Weights of a small GPT-style language model, trained from scratch on English Wikipedia.
Size: 21 layers, width 64, 2 heads of 32, MLP 256 xIELU, vocabulary 7606, 2.02M parameters.
Architecture: RMSNorm before each block, no biases in attention or MLP, embeddings untied during training, normalized queries and keys, local attention windows, paired heads, capped logits.
Training: a variant of Muon for these matrices, 98M tokens, 5993 steps.
Each number is 50 + 12 x the weight over its row's rms, rounded and kept within 0 to 99. Layers, rows and columns count from 0. The size before them is the row's rms in percent of the matrix's.

# down: layer 7 MLP down (transposed), 256x64, rms 0.476, rows 113-137, columns 0-63
# up: layer 7 MLP up, 256x64, rms 0.322, rows 114-137, columns 0-63
down113 095:56 49 41 47 60 22 56 27 37 43 40 38 56 46 34 62 35 51 52 47 58 14 42 50 42 73 43 75 79 38 47 43 57 54 29 56 55 58 49 44 43 43 57 52 60 51 29 41 45 57 46 27 47 44 58 45 45 56 63 51 61 41 43 55
up114 098:68 26 59 65 62 68 52 54 45 31 33 64 42 66 62 52 23 35 65 46 49 47 48 62 32 56 48 37 45 27 60 42 69 57 63 36 44 70 56 62 55 47 26 49 31 52 42 60 46 57 57 55 38 42 51 48 59 42 39 49 41 61 47 36
down114 109:42 57 39 52 57 41 46 56 68 63 72 32 51 23 37 44 45 52 40 46 57 48 70 49 66 35 50 55 50 90 27 56 43 38 42 70 49 47 37 51 61 43 66 62 61 62 54 53 54 50 32 64 66 51 46 52 36 47 59 43 58 38 37 59
up115 090:48 65 71 54 44 50 48 29 61 27 50 45 63 64 51 52 48 38 46 66 64 63 38 56 36 42 69 44 54 48 70 45 44 43 55 53 70 40 53 59 43 53 62 43 35 41 74 57 70 72 30 74 48 44 56 37 48 56 44 49 23 40 56 46
down115 094:34 29 24 37 61 65 68 63 47 55 42 63 34 31 50 53 68 53 53 61 23 22 60 48 63 65 51 60 50 60 51 47 38 50 33 41 41 51 44 42 51 55 58 42 54 54 37 57 35 32 65 41 45 45 75 56 51 34 63 49 62 51 57 53
up116 099:66 35 66 37 40 60 54 54 25 55 48 78 48 61 54 59 44 49 35 38 47 22 41 53 66 56 54 39 38 56 66 52 65 44 68 55 44 57 68 60 34 38 54 40 67 41 44 48 57 61 62 41 32 38 65 58 43 55 39 31 52 61 31 43
down116 106:47 42 49 71 62 45 47 46 62 55 29 39 43 50 23 35 62 50 55 51 72 73 50 64 40 52 33 55 60 51 39 38 35 62 41 47 53 50 49 42 58 54 36 62 41 69 71 59 33 34 46 68 57 74 56 48 61 54 68 40 55 63 40 62
up117 105:65 36 43 52 58 51 55 85 66 74 33 54 58 57 59 29 41 57 54 45 35 59 58 49 70 67 58 44 47 46 43 75 45 65 46 55 48 43 60 59 59 46 57 38 39 48 50 61 35 56 53 50 53 48 62 15 39 57 31 32 49 50 46 56
down117 094:68 45 63 38 44 56 53 22 48 56 55 46 59 29 65 71 44 57 51 47 40 56 34 40 26 58 53 55 48 65 72 55 52 44 62 51 33 64 60 20 47 68 64 67 57 57 65 36 58 50 31 49 53 41 50 72 42 58 55 57 42 57 42 50
up118 105:53 50 47 65 48 51 59 47 63 30 37 60 50 37 43 60 40 40 72 29 48 52 38 52 21 57 46 47 50 35 48 44 35 67 40 27 46 50 54 38 60 24 65 46 41 58 57 46 71 25 69 40 56 54 49 74 47 40 46 43 62 63 50 42
down118 115:48 56 55 40 52 42 44 45 44 49 63 53 61 47 65 34 43 61 44 63 56 49 76 54 78 49 70 46 34 64 54 51 62 42 66 70 42 54 48 48 63 71 43 57 61 48 33 61 33 88 36 59 45 78 46 51 56 60 58 59 44 45 47 48
up119 112:51 67 41 58 37 58 43 27 53 52 71 66 53 42 32 59 48 62 44 26 57 44 60 43 40 59 41 66 26 45 57 61 44 40 74 63 32 54 53 50 40 51 67 57 28 42 65 51 68 54 59 51 66 46 28 43 56 68 54 57 64 42 55 64
down119 095:60 53 63 43 49 47 24 47 65 40 41 66 39 57 38 30 51 53 79 47 57 60 59 57 36 41 42 45 39 50 55 49 35 45 68 39 44 56 51 43 42 49 39 27 54 47 49 67 31 46 36 35 65 72 54 65 50 74 48 45 55 47 34 75
up120 098:62 50 58 35 40 46 56 52 36 55 56 50 40 53 34 55 52 59 56 58 51 56 26 36 48 72 52 42 44 61 70 86 67 41 67 48 52 50 45 43 57 84 57 39 31 79 48 59 49 60 44 57 40 41 36 49 62 58 55 57 41 57 59 38
down120 089:60 50 41 74 61 62 67 53 55 63 31 38 53 33 56 34 50 64 57 50 67 56 35 58 58 37 26 40 63 51 63 53 56 36 45 66 42 64 30 51 53 56 46 42 58 48 64 67 48 66 33 73 37 73 39 42 47 46 61 39 41 63 43 62
up121 113:48 78 51 67 51 63 66 47 56 51 61 56 55 60 62 67 62 66 41 47 56 47 65 49 45 48 61 55 28 49 45 41 45 39 60 50 57 36 61 46 42 70 50 35 24 37 41 27 64 43 63 79 39 31 51 42 61 51 49 35 46 45 29 50
down121 116:57 38 62 41 44 45 34 41 34 19 31 39 42 43 35 46 57 43 54 66 34 58 22 50 76 29 64 52 73 69 46 51 43 49 66 45 45 66 36 52 48 39 52 52 59 44 47 57 48 53 35 43 56 51 47 68 33 39 51 51 48 44 31 43
up122 119:49 50 42 26 57 63 33 51 43 49 28 40 78 45 44 53 57 50 49 31 65 39 50 67 52 34 73 34 61 50 40 43 40 57 31 47 72 40 34 42 53 48 61 54 61 62 38 54 71 44 32 28 50 55 56 59 45 56 34 44 61 60 35 44
down122 108:36 52 58 22 54 52 46 31 47 63 49 38 62 54 84 63 37 52 68 42 51 24 58 53 52 43 66 62 66 33 60 51 37 45 43 60 64 48 48 21 56 51 46 42 46 70 28 44 46 58 44 38 55 47 58 48 39 39 43 52 32 45 57 59
up123 099:42 46 42 56 38 53 27 65 61 51 42 53 64 46 70 65 64 46 34 64 52 25 67 57 62 49 36 58 49 73 54 46 40 27 44 51 53 19 50 40 58 44 67 63 43 52 41 63 79 56 67 58 68 51 57 49 53 49 50 53 52 39 39 48
down123 087:68 51 41 67 48 58 40 52 31 57 48 35 37 53 46 53 55 32 52 34 75 65 40 22 54 60 33 42 57 47 44 50 39 59 61 57 60 63 45 47 32 38 68 43 29 45 75 54 49 73 46 47 41 58 60 38 58 56 42 40 44 67 28 44
up124 087:35 34 23 45 65 39 42 55 68 61 46 59 53 36 42 44 52 54 32 50 35 52 38 65 50 57 59 31 54 40 51 61 78 56 72 44 60 55 38 56 57 32 51 41 38 39 25 44 38 54 59 30 70 57 50 64 51 66 47 68 56 44 49 41
down124 081:43 36 42 36 58 46 53 70 38 52 68 46 35 63 40 58 64 44 47 48 37 45 40 55 53 52 45 36 43 56 66 52 70 65 65 71 63 52 78 56 40 43 43 48 51 27 56 41 72 25 54 47 30 34 60 59 45 57 59 55 28 63 43 45
up125 089:59 47 40 47 52 50 43 67 21 62 48 41 59 69 40 47 57 67 59 31 53 42 72 41 59 60 53 63 52 38 68 45 39 66 56 58 43 55 50 54 26 71 38 66 53 35 39 36 36 76 41 62 51 61 40 66 58 50 48 57 41 65 61 60
down125 091:66 59 44 41 52 47 35 72 36 61 59 45 60 50 46 47 59 42 62 59 54 40 57 62 68 61 59 38 61 44 56 55 53 56 65 25 36 70 45 54 43 52 64 71 50 32 48 26 33 69 25 46 57 47 42 48 57 44 67 41 47 79 57 55
up126 103:43 53 63 64 36 37 47 59 37 69 62 65 43 51 35 64 46 49 47 32 53 35 58 45 66 27 50 64 55 40 50 48 68 57 53 65 63 32 56 61 40 51 57 43 64 37 78 52 69 58 32 44 39 40 42 29 45 43 65 56 67 64 50 65
down126 099:55 42 58 43 68 53 62 59 64 49 32 32 49 51 78 22 51 71 40 38 53 60 69 43 41 64 32 56 34 56 59 46 59 41 52 34 43 52 50 58 52 39 49 39 31 56 34 45 37 38 50 13 43 39 55 45 58 39 47 49 47 62 38 52
up127 101:38 47 57 47 46 61 48 62 37 79 49 63 62 56 71 61 64 62 41 43 55 37 45 39 39 47 48 44 53 59 44 66 37 57 61 75 48 57 67 39 55 41 56 75 40 45 46 52 53 40 18 53 58 65 56 62 32 63 60 29 35 39 40 54
down127 103:55 65 60 46 42 47 57 47 38 59 56 65 40 78 69 49 54 66 48 52 58 58 56 37 36 33 57 41 45 57 55 59 71 50 55 68 50 60 59 43 56 58 36 66 60 60 62 63 38 48 43 64 41 59 37 77 28 39 66 20 48 41 39 42
up128 102:52 32 56 52 48 54 26 42 46 57 55 60 41 63 53 39 60 48 45 51 62 34 27 54 31 53 54 47 23 40 50 77 53 64 15 58 28 43 38 52 58 57 37 64 40 71 51 55 38 59 49 46 25 49 50 49 55 60 55 53 39 53 65 43
down128 100:48 32 31 31 45 41 46 57 43 54 54 47 38 59 36 53 56 61 42 58 49 44 20 38 43 36 46 44 48 45 36 63 64 49 28 71 36 62 33 37 64 46 52 52 47 71 32 65 28 51 35 60 34 49 58 48 69 36 58 40 61 54 64 42
up129 082:30 47 52 42 38 51 40 30 45 66 58 67 52 35 23 67 60 39 52 25 41 48 28 57 37 33 35 23 42 43 50 57 67 58 44 36 56 47 50 59 62 67 61 37 53 73 63 56 52 42 53 61 54 36 46 51 49 55 34 43 50 35 50 47
down129 084:65 50 47 33 32 43 52 45 40 42 67 56 64 63 46 61 76 61 57 39 47 36 65 38 32 53 50 48 47 61 37 61 56 43 30 50 58 53 64 67 40 49 44 49 51 37 37 63 42 40 58 60 25 44 39 33 26 50 47 50 70 27 31 55
up130 094:33 62 67 35 65 38 22 57 49 55 55 45 49 37 63 53 48 62 31 57 44 50 43 60 14 66 37 49 53 69 65 25 43 45 51 34 56 67 50 66 51 52 62 46 30 62 46 40 55 39 53 51 56 69 45 71 59 43 53 52 49 46 54 43
down130 091:49 40 78 28 69 61 33 53 67 53 51 28 57 53 53 50 60 49 48 62 50 62 21 31 35 72 52 57 42 66 47 47 37 53 41 41 59 49 60 54 56 52 58 47 34 34 65 81 39 63 43 31 49 50 37 53 48 56 56 63 46 44 43 47
up131 081:49 45 53 61 57 58 49 51 40 50 41 52 54 54 46 50 51 53 14 39 33 29 16 57 58 45 70 44 48 62 47 60 41 56 46 20 48 39 43 40 79 47 53 56 45 55 54 79 39 64 40 59 45 40 36 45 37 57 44 48 54 44 63 54
down131 076:72 44 53 38 56 41 57 42 50 72 56 37 42 62 58 35 62 54 57 50 44 61 44 74 37 61 58 49 38 50 55 11 62 31 53 77 49 60 36 46 51 44 34 38 56 69 60 57 57 41 49 66 26 41 57 48 47 55 43 42 67 53 49 46
up132 108:42 17 49 32 68 54 49 37 36 54 50 37 48 54 76 60 56 30 39 45 46 27 49 37 31 44 73 48 51 68 40 45 46 45 47 42 52 71 60 55 57 53 45 60 42 59 43 36 68 62 42 33 44 53 65 60 56 47 29 51 62 62 60 45
down132 110:52 48 51 62 58 64 45 55 48 50 62 50 24 23 54 45 39 49 52 32 23 50 49 43 45 64 60 55 24 69 48 49 63 46 40 31 57 46 53 74 59 74 47 57 49 46 44 58 53 50 28 45 72 76 52 62 45 57 42 52 43 41 46 64
up133 093:49 56 49 62 44 57 52 23 60 70 55 58 60 59 73 43 40 45 42 56 57 26 73 32 51 55 32 59 56 37 35 55 33 59 61 53 58 53 65 34 41 60 66 55 41 59 44 45 64 65 47 39 33 54 41 60 75 70 63 42 50 41 49 63
down133 089:37 66 48 62 48 28 60 41 59 56 60 45 36 36 54 29 41 45 59 51 43 44 57 53 60 43 56 46 68 63 58 35 53 67 69 58 60 53 63 52 46 48 35 38 39 54 39 63 53 63 05 36 37 49 49 36 60 47 51 42 60 33 36 61
up134 105:56 59 55 41 49 40 61 27 47 20 58 44 45 47 53 47 42 41 46 77 39 52 70 64 32 39 41 43 54 44 62 42 43 46 33 48 55 40 43 44 44 50 63 48 55 49 17 11 34 47 42 63 48 56 56 45 45 43 64 63 58 44 61 53
down134 112:39 76 51 43 56 50 63 52 47 74 38 63 45 48 53 44 42 65 45 50 47 51 47 43 49 67 70 39 42 36 55 55 67 52 43 29 44 52 52 48 45 51 37 45 51 89 51 59 43 41 19 74 40 35 66 38 49 56 43 37 67 55 54 45
up135 100:64 42 67 52 67 45 48 58 53 61 77 30 56 48 48 20 41 52 46 31 61 40 62 37 40 63 39 35 49 37 59 64 36 62 44 60 54 45 62 56 30 56 46 48 56 60 37 60 51 48 81 31 51 58 54 42 66 37 47 57 53 32 58 58
down135 101:51 41 58 63 62 57 46 58 62 60 53 48 62 32 61 39 39 39 42 52 57 67 78 28 52 58 39 40 62 64 38 70 46 32 72 32 53 51 55 50 32 40 50 47 51 54 56 50 45 22 66 32 31 57 52 49 50 37 55 52 67 40 53 72
up136 089:36 75 67 47 38 42 59 49 51 49 44 71 42 40 49 61 54 58 52 52 44 61 49 60 28 43 38 51 51 72 54 55 36 47 57 61 56 42 39 47 51 46 67 36 33 61 64 39 40 67 30 43 63 33 29 56 68 54 57 73 47 57 25 65
down136 100:54 44 54 64 43 58 67 30 65 34 29 59 58 42 62 58 34 48 72 63 56 43 52 38 49 52 58 65 41 25 44 34 61 52 61 37 51 50 59 70 47 50 49 51 39 51 43 83 55 53 85 40 58 59 60 43 45 42 48 44 60 34 48 40
up137 123:31 44 53 37 50 36 32 55 75 32 20 50 44 58 56 42 46 36 75 34 55 62 50 78 50 37 46 72 53 55 66 36 44 66 45 53 46 55 51 52 50 60 35 40 43 55 57 61 54 32 47 54 26 59 37 47 52 38 29 51 53 53 53 48
down137 111:61 51 39 50 50 41 33 32 32 37 66 51 59 63 58 70 46 36 54 46 42 56 69 73 58 34 61 58 43 36 57 49 64 47 43 55 52 53 53 46 56 46 62 54 36 35 60 63 27 41 44 54 42 51 23 71 71 54 34 46 59 47 30 69